From a checkpoint of a small transformer trained on Wikipedia: a variant of Muon for these matrices, 3638 steps.
Each number is 128 + 24 x the weight over its row's rms, rounded and kept within 0 to 255. Layers, rows and columns count from 0. The size above them is the row's rms in percent of the matrix's.

# layer 3 MLP up, 384x96, rms 0.224, rows 172-240, columns 48-95
size [101 109  89  83 107  96  94 105  92  98 100 104  94 103 101  95 100 105 100  93 104 103  98 109 102  98  98 108  89 106 107 100  98 103  95  90 106  98  92  91  99 101 107  97  91 109 108  99 100 106  97  98  94 105  97  96 107 102 101  92 101  95 106 107  83  98  84 102 104]
[[103 134 157  88 109 133 172 142 120 126 136  86 113 154 160 133 127 107 120 142 134 131 118 117 135 160 145 109 142 155 117 144 125 163 113  86 132 138  91 161 134 135 123 132 134 127 132 112]
 [173 149 104 127 114 128 114 116 145 123 114 149 136 142 169 136 144  98 133 130 110 153 132 137 107 115 122 139 151 139 130 144 141  88 119 133 112 161 153 138 124 155 183 119 138  97  86 161]
 [ 75 111 119 140 162 133 132 146 128 125 129 109  95 137 129  94 164 172  82 161 149 137  96 144 124 112 135 125 151 137 111 136 105 127 161 163 139 124 117 119 168  84 103 147 119 136 126 123]
 [160 153 149 177 131 102 137 115 144 128 113 137 126  96 128 132 160 146  98 123 128 188 148 118 180 124 156 154 116 101 119  69 145 190 116 131 118 134 104 153 126  88 140 116 141 128 109 155]
 [120  96 150 140 109 152 114 156 172 116 150 143 106 107  98 121 167 155 139  98 166 158  80 139 142  90 140 134 159 122 106 136  87 144 146 110  79 122 149 142 101 118 191 115 136 148 119 113]
 [139  90 128 137  69 147 105 106 198 100  96 149 165 113 108 110  81  84 106 137  92 155 115  97 123 106 115 131 127 133 114 136 118 136 144 158 108 114 149 107 124 135 132 151 117  98 112 148]
 [108 114 170 133 104 168 129 143 127 106 149 118 113 100 124  89  85 141  87 116 145 132 124 135 133 158 156  93 156 160 140 155 127 132  71 133 141 120 140 141  90 139 170  60 130 183 150 158]
 [104 126 106  96 119 132 118 133 115 131  77  76 171 122 141 131 104 128 144 118 153 140 147 155 147 126 101 114 117 108 104 129 130 181  72 107 135 196 154 112 164 104 127 110 111 128 144 132]
 [138 158 133 161 132  84 146 179 114 154 142 150 139 139 112 103 121  95 123 136  67 157 154 130 132  95 134 165 147 122 130 108 164 144 136 129 121  92 128 125 162 160 138 168 151 113 113 147]
 [167  97 160 106 142 110 122 127 165 130 142 111 130 111 138 117 140 142 112 159 105  62 144 112 142  98  86 104 174 138 110 124 160 157 107 109 144 138 132 102 147 116  94 150 184 158 150 133]
 [123 130 145 169 101 150 126 128 117 136 167 184 132  76 105 151 112 111 107 124 120 123 116 132 117 111  92 105 159 130 124  90 102 133 120 166 160 157 123 170 136 137 115 135  82 112 123 123]
 [165 113 175 120 160 128  45  78 161  85 110 128 153 150 116 134 105  99 148 139 130 135 102 117 149 111 111 130  88 126 137 112 135 151 158 138 112 130  95 139 148 147 142 136 140 109 135 153]
 [127 133 136 123 138 107 133  88 133 181 117 142 139 150 117 131 103 131 115 153 136  96 133 128 134 130 105 139 118  84 110 155 139 111 136 153 154 117  94  60 120  92 141 145 138 136 146 118]
 [160 148 110 154 116 149 133 118 104 118 122 136 115 111 161 108 136 114 119 149 143 139 127 114 108 111 119 128 153 116 161 106 144 106 130 101 147 118 119 153  93 181 106 146 168 116 118 135]
 [ 99 147 153 114 127 118 137 114 125 112 122 130 100  93 128 102 128 135 130  98 112  95 116 170 118 127 111  98  99 131 126 145 113 101 119 177 130 150 141  90 143 118 146 166 175 134 107 113]
 [144 118 136 119 104 102 140 131  69  93 118 110  98 155 120 129  81 108 152 111 182  90 106 127 108 146 156 162 113 101 153 111 121  95 149 136 156 142 127 120  86 123  93 111 107 100 165 101]
 [145 136 135 139 131 103 152 139 132 110  90 152 111 176 109 111 104 124 157 135 126 145 118 167 115 177 144 125 155 133 156  95 165 101 129 123 149 113 111 148  74 117 116 126 107 137 138 126]
 [ 85 107 151 123 133 129 141 131 113 112  99 133 143  91 120 127 112 124 127 139 100 116  87 125 141  96 118 154 164 128 161 163 105 135 147 124  92  93 143 128 161 102 125 106 143  91 130 126]
 [148  88 143 137 140 137 128 148 153 114 150 140 111 148  86  77 125  89 122 145  70 141 123 149 127  92 141 106 128 136 132 127 120 111 151 106 116  97 127 127 148 135 137  76 157 146 110 129]
 [121 140 153 113 120 136 129 120 106 140 127 100 133 135 143 124 151  91 133 149 123 155 105  88 138 124 148  89 149 129 139 113 136  92 109 160 108 136 142 149 110 139 114 155 146 118 137 148]
 [164 160 157 118 119  98  96 121 106 134 112 157 123 131 153 105 112 158  95  64 106 104 115 163 135 110 145 150 143 115  97  98  94 143 110 135 146 156  96 163 174 145 159 108 124 124 103 139]
 [ 72 138 120 115  87 100 136 146 107  96 118 151 111 113 133 160 114 122 137  72 136  90  84 148 134 123 177 189 135 148 154 156 131 168 130 146 106 125 123 138 126 151 134 142 118 117 136 116]
 [102 127 152 166 119 169 177 120 100 112 110 128 116 168 144 130 116 157 107 158 118 122 130 109 165 121 145 145 118 136 135 118 117 158 133 128 140 129  97 147 146 137 136 132 128 102  86 153]
 [122 109 121 142 150 154 142 137  89 120 122 150  79 134 126 140 122 141 159 132 156 126 131 122 102  79 123 133 117 145 138  98 172 150 124  89 175 119 150 102 129 137 169 115 134 115 143 113]
 [ 82 114 138 159 116 163 111 125 102 139 106  86 154 136 149 147  97 107 110 141 129 138 150 105  61 140 123 118  95 158 125 137 141 153 108 134 157 133 160 155 109 194 120 116 164 121  96 136]
 [ 68 144 138 116 122 167 126 104 135 104 147 136  93 153 131 136 149  95 113 102 127 130 111 142 100 144 100 156 134 163 134  89 164 133  91 130 154 143 125 111  73 131 133 141 112 131 141 135]
 [119 177 118 126 105  98 141 134 123 152 143 140 114 148 120  86 133 108 150 109 164 127 106 147 110 137 100 155 136 128 153 111 151  97 166 134 122 121 144  98 103 168 111 110 143 137 145 127]
 [104 132 157  86 124 165 147 109 123 146 155  94 116 151 113 143 127 129 156 119 140 140 125  87 122 156 110 133 168 151 111 136  92  88 137 121  95 160 173  77 134 115 101 134  89 100 197 125]
 [176  67 128 186 138 105 103 123 130 114 128 113 133 115  86 111 131 110 107 122 132 139 130 168 145  95 132 137 128 117 136 136 166 156 129  90 118 109 157  85 134 153 126  99  98 108 109 155]
 [132 111 151 172 160 153 119 103  96 142 112 131 114 110 129 123 127 122 126 105 120 135 129  87 139 112 176 121  97 115 111 123 144 128 108 158 112 166 100 134  99 107 121 104 152 150 141  98]
 [132 135 155 136 154 104 133 143 153 116 120 125 140 119 163  95 120  68 154 116 123 128 121 155 119 136 167 175 129 157  90 154 123 115 157 103 105 112 189 108 108 130 142 112 152 117 142 176]
 [132 127 137  70 126 112 188  83 101 119 119 140  94 112 143 134 124 108 147 138 119 121 141 147 100 106 158 139 132 119 180 126 143  90 120 128 116 172 132  90 101 139 132 109 132 120 132 118]
 [140  91 139 151 163 155 105 106 106  89 109 146 147 156 152  98 142 113 128 129 127 129 177 183 140 104 147  92 119 122 121 123 179 142 125 114 179 155 142 146 154  94 150 127 148 113  63 136]
 [149 148 123 117  89 131 127 143 120 107 148 106 178 109 128 126 126 151 132  98 141 109 163 128 118  96 163 146 156 126 158 142 117 187 155 116 186 151 160 142 159  99 109 128 167 148 119 160]
 [ 80  82 119 125 149 100 152 145 112 135 136 131 118 133  85 111 133 150  77 146 164 137 144  94 146 106 149 142 119 124 105 150 140 111 130 114  85 124 128 133 174 134 132 150 114 151 145 157]
 [133  84 144 132 130 122 160 127 122  96 100 102 120 152 127  92 136 137 140 155 118 117 118 155 117 123 139 131 160 127 139 108 141 129 127 124 125  81 145  96 143 136  95  63 118 135  86 171]
 [145 143 135 130 120  75 136 102  88 171 123 141 141 162 136 123 119 129 115 127 129 149 154 148 117 160 105 115 147 139 124  94 109 131 164 115 129 184 192 145 134 153 133 107 123 151 114 117]
 [115 126 144 143 121 138 154 150 141 100 124 125 128 150 112 112 129 124 117  90 108 131 127 123 120 102 163 145 116 209  80 137 133 171 143  88 133  94 153 134 133 160 131 171 129 125 100 136]
 [121 128 173 116 115 125 134 144 114 121  84 126  91 109 102 114 139 120 116  93 132 102 111 128 101 127 109 124 115 157 161 174 136 148 130 128 134 104 140 160 118 115  90 114 151 106 148 147]
 [134 147 130 127 106  99 115 134  84 129 183 112 153 101 118 181 158 133 164 133 116 111 108 168 157 126 191 136 128 124 148 138 123 152 101 101 116  93 112 102 140  84 147 129  82 140 139 141]
 [134 114 139 131  85 129 133  86 102 126 175  68 123 101 123 162 138  96 159 105 151 129 186 135 139 116 117 147 117 103 112 150 140 121  88 130 125 158 145  88 138  93 137 123 171 134 107 140]
 [131 134 139 136 187 115 114 119  82 150 119 138 174 128 142 135 137  89 160 100 130  90 176 170 119 132 148 123 149 124 139 133 144 131 109 111 144 132 158 124 145 138 154 112 144 131 143 109]
 [124  41 149 136 144 144 192 103 140 128 159 131 103 152 102 147 120 147 142 154 145  98  78 115 121 123 115 151 120 129 108 138 132 137 157 131 125 140 141  81 126 123 121  96 105 113 116 131]
 [165 122 141 113 143 127 124 131 138 116 129 142 135 152  68 134  85 161 144 141 136 124 124 110 131 101 142 109 113 176 119 140 142  86 123 131 174 106 111  83 140 102 122 136 138 189 143 135]
 [151 116 123 129 105 162 112 135 136  97 138 107 143  92 132 159 123  70 112  87  96 108 123 126 143 124 148 104 137 172 117 146 118 136 120 155 164 100 120 153 177 121 161 116 109 102 156 123]
 [ 99 127 152 135 194 163 131 129 116 117 147 133 142 192 139 145 171 104 167 144 130 101 121 149 150 127 151 143 147  94 148 109 144 166 154 119 106 157  92 112 148 126 109 146 142 117 113 149]
 [118 109 131 140  95 134 172 131 127 127 172 112 128 126 139 102  87 148  98 108  92 162 165 146 123 115 126 119 147 123 129 109 159 122 128 120 118 144  82 111 132 140 174 140 127 150 122 146]
 [ 93 109 147  93 142 167  94 140 137 106 123 138 141 160 122 150 163 104 131  83 125 160  91 126 152 126 189 119 129 139 130 112 132  92  89 116  90 133 140 116 110 127 142 153 115 114 130 105]
 [160 167 122  77 122 124 139 135 118 162 114 131 161 156 123 131 117 146 135 128 174 125 147 151 136 124 122 149 111 135 143 115 149 137 149 135 166 153 143 118 117 133 127 106 141 122 130 124]
 [102 114 126  76 181 123 124 155 157 140 159 164 159  73 117 119 180 113 150 143 155 124 142 169  96 119 119 131 149 126 103 115 136 174 158 109 105 130 109 150 139 147 123 130 138 101 145 140]
 [103 118 158 186 117 121 119 100 132 137 116 103 152 105  92 133 119 110 126 134 148 115  84  89 104 149 124 111 130 129 155 102 163 111  77 182 121 101  97 107 114 119  98 165 131 129 132 145]
 [155 102 131 150 126 139 116 126 148  56 152 140 157 135 131 117 114 126 156 143 130 141 117 152 140 125 109  82 155 139 145  79 148 125 135 131 115 148  93 136 138 116  85 109 136 176  93 132]
 [147 102 111 139 125 161 155  93 143 136 112 107 149 145 168 131 127 103 104 128 118  95 127 114 138 120 127 129  98 104 136 122 116  94 126 178 105 127 115 178 126  86 120 152 135 130 159 158]
 [129  81 156  93 154 142 100 136 152 123 119 137 135 125 178 103 141 157 190 129 107 118 139  83 141 137  89 102 167 123 130  73 138 108 138 151 119 152 131 108 116 119 114 124 138 117 139 138]
 [134  74 177 145 136 171 129 161 118 136 144 101 167 125 140 135 113 160 192 118 149 137 132 102  83 115 163 165  55 139 120 118 101 130 112 131 136 116 137 143 123 150 105 147 114 122 145 124]
 [182 128 148 121  96 130 144 161 113 157 131 100 131 140 134 139 106 167 127 118 123  70  96 156 128  75  81 111 122 108  79 137 152 112 135 167 159 144 115 117 146 134 110 163 123 139 148 142]
 [ 93 105 138 127 114 134 106 117 124 125  97 111 145 150 190 104 132 145 138 133 119 177 134 165 120 127 105 142 133 135 126 141 124 142 137 135 110 125 143 144 160 118 130 120 166 104  65 144]
 [154  71 124 115 130 129 154 107 139 117 133 138  81 111 101 148 117 123 160 140 136  91 139 102 127 155 126 146 130 145  89 136 152 144 105 116 160 144  80 112 154 134 129 140 140 122 119 137]
 [146 101 157 164 136  77 138 140 130  97 145 147  97  96 119 147  98 106  78 127 134 110 125 147 137 128 139 117 149 109 117 121  99 133  61 130 160 128 128 112 130  91 142 127 171 155 153 174]
 [127 113 127 134 165 107 143 141 153  99 154  91 144 132 163 103 128 131 150 137 102 132 110 128  85 122 171 107 115 110 188  79 123 129 134 145 126 101 149 132 101 155 101 150 147 148 147 133]
 [137 130 134 116 103 135  83 163 143  93 122 142 121 105 114  86 129 146 125 102 163  64 117 139 159 144 100 138 118 177 119 147 148 138 128  71  95 117 124 179 112  96 120 135 131 151 124 140]
 [ 92  87 122 153 101 121 156 116  99  99 130 129 102 124 106 122 154  92 138 108 145 144  93 119 145 100 136 129 159 150 110 125 118 114  91 107 109  96 143 121 151 116 165 126 140 142 150 130]
 [135 105 126 132 140 120 108 118 152  77 181 127  79 116 144 154 106 139 129 133 146 121 124 129 126 108 147 128 139 150 135 128 109 103 149 122 165 172 138 142 128 134  71 117 156 143 135 105]
 [120 125 129 145 116 161 161 118 156 130  73 144 125 140 110 139 117 110 122 121  92 112 179 150  76 153 112 156 116 126 183  98 136 124 128 113 151 152  97 143 165 136 106 106 124 114 128 163]
 [103 119 134 123 145 118 157 119 163 135 179 104 108  93 139 137 115  91 121 157 147  81 138  98 121 145  95 114 139 136 111 110 158 176 153 105  81  99 133 150 135 112 153 174 134 137 138 109]
 [139 119 179 149 161 133 188  78 130 124 162 191 120 137 138 138 126 157 140 155 104 125 114 128 123 148 135  91 156 132 127 130 153 156 137 109 122 123 117 105 149 129 152 150 134 145 103 137]
 [132 144 140 140 129 143 123 124  64 105 198 158 141 144 124 113 166 135 125 124 149 143 142  83 157 160 117 128 133 135 122  81 158 139  89 111 110 137  91 117  60 140 117 153 166  89 111 129]
 [169 154 137 115 144 177  93 115 156 131 150 125 142 130 147 134 117 116 133 109  93 133 148 117 131  79 117 119 124 154 115  81 161  88 111 134 124 100 135 157 128 161 125 119 149 130 142 151]
 [135 129 133 111 114 129 157  88 113 118 115 118 153 143 142 129 135 116  93  99  75 146 155 118  95 107 143 132 150 128 100 147 126 188 160 128 132 180 139 115 161 123 151 100 126 126 122 133]]
# layer 3 MLP down (transposed), 384x96, rms 0.0397, rows 172-240, columns 48-95
size [ 94 104  98  89  96  88  92 102  93 100 100 106  92  94  97 104 103 102  99  93 103 100 104  97 102 100 101 105  90 103 108 107 104 102  95  94 101  99  99  96 102 100 110  96  95 113  99  97 102 104 105  94  99 107 108  98 107 104 101  97 102  95 100 103  93  99  90  97 104]
[[157 114 103 154 133 161 141 154 138 108 127 107 161 146  91 136 140 141 122 104 126 146 143 116 121 116 129 189 135 135 131 140 122 123  90 141  79 123 150 116  88 130  97 142 158 159 133 140]
 [126 124 140 150 156 135 147  89 115 186 122 121  92 113 106 164 125 139 132 128 159 106 154  95 191 122 118 126 120 156 151  79 129 171 179 115 117 113 117 135 100 123 151 165 104 134 149  83]
 [128 101 112 129  94 150  84 129 117 122 108 144  94 110 133 152 102  90 134 121 109 128 145 131 194 155 125 117 100 165 151 170 125 121 124  94 108  75 127 109 125 149 123  96 110 119  91 160]
 [116 104 125  68 137 142  93 126 116 124 140 112 106 172 149 143 101 103 146 170 140  86 116 135  93 104 117  93 145 151 136 194 129  94 159 138 130 125 118  95 137 158 121 138 137 142 124 111]
 [116 105 148 118 105 135 123 178 125 150 110 109 160 151 147 150 113 133 168 100 128 111 146 103 113 136 115 141 142 143 138  78 138  89 101 154 163 150 130 120 114 129  49 164 156 132 126 122]
 [105 160  68 135 104 100 121  98 100 137 147 105  95 110 129 142 125 141 126 157 154 110 136 116 173  83 110  99 130 121  96 128 152 142 129 102 116 133 148 148 150 133 146 134 155 107  84  92]
 [178 123 140 133  95 129 113 129 104 105 144 152 102 126 113 154 163 149 162 110 118 104 146 139 154 107 135 143  78 128 124  99 148 141 189 123 140 183 181 126 120 133 108 160 129 109 128 109]
 [139 116 118 147 106 105 102 167 137 140 100 108  91 118 112 177 132 109 111 141 122 152  77  79 113 121 125 136 153 104 128 106 140  47 139  86 109 142 156  83 132  98 145 137 125 125 128 126]
 [126 130 152 131 141 134 115 114 167  79 123 129 136 130  91 134 130 142 144 129 103 123  95 105 126 155 101 154  79  96 175 138 104 100  87 103 122 119 116 116  77 114  94 125 142  89 105 127]
 [142 138 153 132 166 152 146 163 111 126 131 167 150  99 135  99 138 148 131 109 121 104 136 104 111 147 107 121 125 116 126 114 103 121 133 142 119 122 134  91 140 138 135  94  90  92 155 122]
 [143 143 117 116  88 110 137 133 128 108 107 131 162 150 139 139 119 135 126 154 120 112 140 151 118 127 201 149 129  96 132 159 150 113 110 115  87 116 137 131 144  93 138 131 137 150 112  52]
 [101 180 166 117  86 121 134 132 134 135 142 129  97 139 134 111 144 105 135 135 164 109 123 104 133 141 159 166 142 132 102 159 146 148 144  76 108 131 130 111 142 140 171 158 143 101 176 160]
 [ 91 114 172 171 106 131 140 117 119 100 134 107 132 149 154 144 155 123 146  83 150 153 152 115 120 106 149 115 154 188 171 108 148 135 169 134 121 156 180 151 133 157 129 148 119 114 109 173]
 [132 119 115 109  50 140 153 112 101 113 106 131 147 146 136 121 114 144 150 144 121 151 147 147 152 124 133 163  93 136 125 174 131 147 153 115 151 115 166 128 106 128  98 132 140 153 109  85]
 [131 124 105 116 140 105 145 114 127 118 154  85 139  88 129 114 172  82 128 136 124 100 159 100 109 171 177 131 149 156 123 129 112 157 119 126 126 124 119 117 143 114 150 199 152 168 129 152]
 [130 155 111 131 164 120 111 148 153 142 109 140 149 148 178 118 143 176  86  98 111 121 137 143 154 124 121 115 106 140 114 201 150 140 114 169 168 127 138 108 163 152 150 167 121 147 105 117]
 [127 138 112 138 123 139 124 141 126 160 127 135 146 113 146 115 163 138 156  96  98 111 123  89 132 107  92 154 149  79 115 147 124 143 106 147 117 147 144 143 136 121  94 128 114 117 112 130]
 [140 129 143 144  94  97 154 141 131 178 135 137 143 128 154 139 183 105 154  85 123 145 160  89 152 153 152 108  84 110 122 133 128 123 152 195 146 142 110 164 156 161 132 138 111 126 120 110]
 [153 157  89  98 124 111 147 142 123 175 117 142 148 171 113 133 126 108 130 137 170 117 139 122 172 104 135 143 155  69 112 130 153 151 101 178 153 137 142 122 126 121 180 145 117 168 105 122]
 [156  95 124 116 150 159 100 158 184 125 136 128 115 110 120 116 157 137  65 157 125 107 138 143 115  91 132 135 119 143 129 157 138 143 160 164 159 138 143 114 162 156 131  93 104 136 114 113]
 [135 105 143 111 163 156 111  87 139  93 126 156 128 143 123 155  90 126 144 166 134 120 123 122  87 104 133 150 158 122 162 132 113 122 152 149 137 137 113 152 132 173 115 152 115 119 116 100]
 [139  83  95 121 128 132 137 127 118 161 122 148 138  99 128 129  92 107 134 152 122 101 155 156 159 155 126 132 179 126 127 112 125 117 118 129 132 142  88 151 127 119 111 164 117 115 136 116]
 [152 119 172  83 161 134 118 126 133 136 112 102 124 147 131 119 136 123 179  72 116 160 120  99  96 140 119 120 136 166 129  90 118 153 167 117 147 134 134 187 143 129 142 122 138 108 156  81]
 [109 120 140 139 133 107 148 115 145 101 155 125 122 151  80 143 147 136 119  68 112 145  45 160 139 132 130 126 143 135 101 102  86 132 121 171 144 140  92 124 153 105 130 106 117 134 123 150]
 [136 150 109 136 103 114 127 106 132  99 127 141 138 106 112 134 155 128 139 134 126 149 129 142 156 173 118 123 136  75 127 102 124  97 169 165 149 117  56 111 174  71 118 128  92 124 167 108]
 [128 167 124  95 135  62 146  68 143 162 113  92 109 133 123 153 152 138  93 156 127 141 100 157 124 123 114  98  91 144 122 118 165 113 134 132 104 128  96 134 155 129 177 136 136 127 101 126]
 [120 136 103 104 107 158 105 126 137 164 122 115 142 151 168 132 140 136 128 112 143 138 159 142  95 134 112 113 144 133 111 146 127 143 120 104 154 143 136 139 128 131 140 166 150 123 144 138]
 [149 139 120 145 114 126 146 178 117 122 174 188  91 154 154  93 135 147 140 155 118 105 120 162 108 127 128  70 138 125 108 115 143 124 151 153 159 134 108 111 109 100 105 176 112 143 107 134]
 [ 86 147 116  44 116 137 165 144 132 110 147 118 133 135 136 118 144 125  98 129 153 102 140 117 104 131 139 114 138 124 143 100 110 106 118 133 147 135 127 178 138  96 141 177 172 150 146 154]
 [114 120 154 126  87 127  81 165 146 121 151 123 160 114 154 144 104 142 113 154 153 125 104 145 103 151  94 114 122 101 110 166 139 130 124 110 120 109 147 158 117 155  98 139 127 102 163 166]
 [137 137  88 122 114 134 104 111  97 131 136  87 141 172  85 115 145  98 136 141 120  88 116  90  69 120 127  88 109 149 134 113 127 132 103 130 150 129  95 152 108 139 106 132 171 126 117 141]
 [ 72 162 111 142 127 134 149 124  96 111  91 158 185 130  92 126 116 134  73 115  99 113 112 125 149 144  82 115 100 134 100 145  70 137 162 131 139 122 143 171 126 145 136 133 135 128 109 133]
 [ 97  90  96 106 140  95 112 136  93 152 131 116 100 141 105 151  85 198 138 133 104 144  81 118 144 150 147 170 101 124 130 158 138 105 112 149  84  69 121 150 107 182 109 117 127 135 108 160]
 [169 103 112 169 138 159 150 121 112 137 122 177 142 101 107 129 121 107 103 133  95 170 149 137 129 176 129 120 131 111  76 164 153 109  85 155 125 118  97 145 147 124 161  99 130 115 136 110]
 [170 139 134 131 121 151 109  97 105 129 133 142 132 145 136 132 129 101 160 126 104 127 151 142  95 129 114 107 134 149 186  88 129 143 168 177 108  77 130 132 136 106 120  88 144 122 119 134]
 [153 105 123  99 162 148 121 108 135 168 134  88 103 123 110 149 124 166 116 146 144 113  87 135 118 126  92 171 171 146 138  93 124 101 137 118 165 142  93 120 156 116 106 165 146 127 133  79]
 [103  75 148 145 168 156 113 140 106 140 132  79 136 141 115 102 142 143 143  89 173 121 140 153 145 128 115 137 127 116 161 139 125 166 123 121 162 112 130  82 133 135 107 111 132 115 215 136]
 [141 163 106 133 162 140 149 151 153 124 109 129 101 150 122 158 108 106 115 185 113 102 156 159 136  97 114 121 126 111 131 119 165 132 106 204  98 160 128  74 101 151 141 116 111 118 134 113]
 [168 145 112 167 121 140 137 186  82 165 127  86 103 151 150 146 116  90 135 125 162 148 105 119 173  60 138 146 102 165 117 125 152 136 144 153 113 133 129 137 107 104 133 138 133 118 155 118]
 [126 148  93 140  94 165 147 108 118 110 141 144 109 156 122 117 132 100  87 179 132 142 128 120  71 106 122  96  93 163  84 143 137 160 140 135 143 131 153 141 141 153 151 136 154 124 124 126]
 [125 144 118 104 135 121 132 141 140 114 141 120 110 109 126 140 104 102  93 132 138 116 109 164 104 127 187 121 101  96 117  88 154 174  94 104 118 151 122 174 146 134 137 120  72 141 115 123]
 [124  89 191 136 103  99 113 138 139 134 126 148 101 113 100 119  97 146 125 127 147 148 112  92 137  80 151 141 104 117 176 132 138  68 131 154 143 121 141  97  99 125 153 108 144 156 107 158]
 [142 155  58 166 126 128 102 108 126 138  78 108  72 174 126 135 128  96 140 168 132 126 127 102 151 126  64 102 121 151 127 134 121 128 154 145 103 141 130 127 143 131 150 141 116 151 117 126]
 [150 146 104 150 115 117 119  99 157 122 121 125 149 103  75 190 170  99 153 168 128 144 135 156 144 132  78 130 110 151 122 116 123 107  86 147 121 155 157 145 129 109 126 111 129 114 131 127]
 [114 123 100 130 155 108 154  94 116 130 106 148 113 118 124 111  83 169 131 173 118 124 173 110  93 146 111 146 156  81 115 119 155  87 163 135 106 131 115 169 144 164 117 131 154 101 140 133]
 [ 87 136 137 131 124 145 142  80 143 123 155 117  80 131 121 129 111 100 118 114 142 119 162 114 150 163 143 110  94 172 140 112 110 117  90 149 117  97 115 143 136 139 128 125 120 118 172 121]
 [154 136 137 125 148 131  78 123 133 102  99 153 145 114 122 169 148  95 108 161 125  81 102 107 137 119 135 136 127 147 118 130  97 121 112 138 120 132 149 123 112  92  72 135 120 116 114 118]
 [108 103 114 124 116 146 137 148  97 157 120 117 110 121  83 114 157 146 105 150  99 115 126 134 112 156 104 179 131 176 141 144 156 139 158  99 113 168 123 156 110  97  81 133 118 114 122 149]
 [ 76 140  93 162 174 101 117 108 138 116 130 129 186 140 123 137 109 106 153 130 108 128 114 155 121  94 143 107 137  69 124 129 174 152 154 150 131 124 130 124 128 161  91 137 107 128 145 161]
 [134 130 136 159 101 106 131 144 144 132  96 174  97 132 126 126 129 121 105  94 129 177 142 148 155  83 148 122 106 153 133 166 188 137 115 121 187 122 150 125 112 156 115 143 136 148 125 119]
 [143  91 110 150 107 113 156 108 137 112 148 105 156 179 196 109 135 113 101 155 124 101  81 118 121 115 115 180 156  95 110 126 101 109 152 146 138 126 110 140  78 133 102 111 149 148 114 121]
 [127 121 171 141 127 112 115 143 165 159 122 153 115 137 149  57 132 133 117 118 117 133 147  85 139 182 141 145 109 118 141 173 126  97 142 100 138 129 127 148 153 130 141 179 108 115 164 138]
 [103 124 146 116 106  84 125 146 136  85 152 125 111 115 130 159 107 146 142 153 140 137 170 148 152 131 143 135 103 121 122 119 128 150 148 129 113 112 107 111 163 128 130 101 103 126 103  93]
 [135 117 145 147 129 155 102 152  95 140 121 130 131 121 117 109 146 131  97 161 116 146 128 144 119 144 115 138 105 121 146 126 101 149 123 120  95 147 115 140 117  59 143  73 172 129 108 151]
 [141 102 138 125 124 132 117  87 151 118 121 134 130 103 145 138  97 122 195 116 138 105 111 199 121 149 120 133 119 120 133 146 145 175 138 140 117 131 132  82 155 132 101 151 155 108 122 105]
 [ 84 135 160 108 111  99 107 119 109 134 153 131  89 118 133 123 159 134 103  85 137 142 113  92 136 120 131 179  89 111 125 108 147 114 121 113  52 118 100 151 105 152 106  97 156 171 163 130]
 [127 132 109 144  97 107 128 118 135 158  97  90 129 118 127 168 110  97 131 131 177  93 124 159 100 122 146 104 139 113 153  92 164  90  89 119 110 107 175 143 143 158 148 101  93 151 149  76]
 [154 125  91 128  92 133 146  82 111 154 128  85 142 103 115 192 143 111 111 159 119 127 138 102  62 100 134 103 111 134 135 149 114 152 110 125  73  88  80 111 101 111 134  92 123 140 146 136]
 [138 146 124 147 108  96 157 117  94 169  76 127  96  99 105 120  96 130 124 125 167 111 147  73 120 119  72 115 189 118 158 151 167 171 146 134 132 105 162 141 131 118 117 184 123 120 151 149]
 [136 107 129 166  73 137 153 150 161 177 146 158 123 127 147 149 125 147 117 126 155  91 124 108 126 150 129 103 126 157 134 154 110  94 113  89 118 154 132 143 105 124 105 118 109  90  83 149]
 [111  74 146 122 143 130 149  88 124 132 139  94 153 136 129 148 146 170 105 189 101 121 125 115  99 128  95 101 125 102 128 116 146 138 142 113 157 125 107 147 108  73 106 128 134 140 156 106]
 [131 159 100 108 113 152  99  85 119 106 155 128 117 130 143 160  95 162 160 122 112 180 123 144 164 106 157 121  89 121 138 120  92 126 104 143 163 160 132 106  95 113 116 156 122  95 114 156]
 [141 154 107 106 154 126 103 119 123 136 119 100 138 104  95 133 147  96  76 137  66 138  81 145 120 140  82 145 168 104 169 127 126 135 102 103 110 116 143  97 115 125 159 134 126  75 140 124]
 [130 130 138 131 160  83 148  97 122 150 133 137 103  90 119 139 118 150 140 118 137 123 134 103 105 127 122  73 113 121 138 146 129 113 101 187  81 101 178 113 112  94 146 146 144 113 153 117]
 [132 135 114 133 116 127 134 141 131 111  99 148 126 146 149 127 134 169 139 103  91 107 161 119 133  92 124 132 125 141 110 111 134 118 101 180 156 142 123 103 152 107 119  99 119 153  98 112]
 [108  62  40 130  99 117 109 138 141 118 113 110 180 149 107 103 115 127 105 162 129 135 161 115 132 155 139  91 135 131 123 160 154 123 110 101 122 114 116 138  97 107 117 137 132  85 123 150]
 [136 102 120 102 136 129 123 137 133 135  73 111 105 163 120 138 130 161 143 117 104 106 143 153  96 158  99  98 173  97 124 159 156 113 138  88  89 104 136 168 117 110 128 127 126 148 126 133]
 [151 135 136 109 104 131 133 122 130 137 135 108 112 124  94  94 139  98 130 154 134  87 108 160 152 136 109 112 136  59 187 163  98 126 141 104  92 143 137 101 184 156  97 146 116  92 144 146]
 [118 112 108 126 119 115  93 179 144 142 149 145 122 120 114 145 164 114 128 171 142 128 114 117 121 153 150 145 136 125 187 113 117 101  84 119 142  83 138 162  88 145 156 174 130 113 120 121]]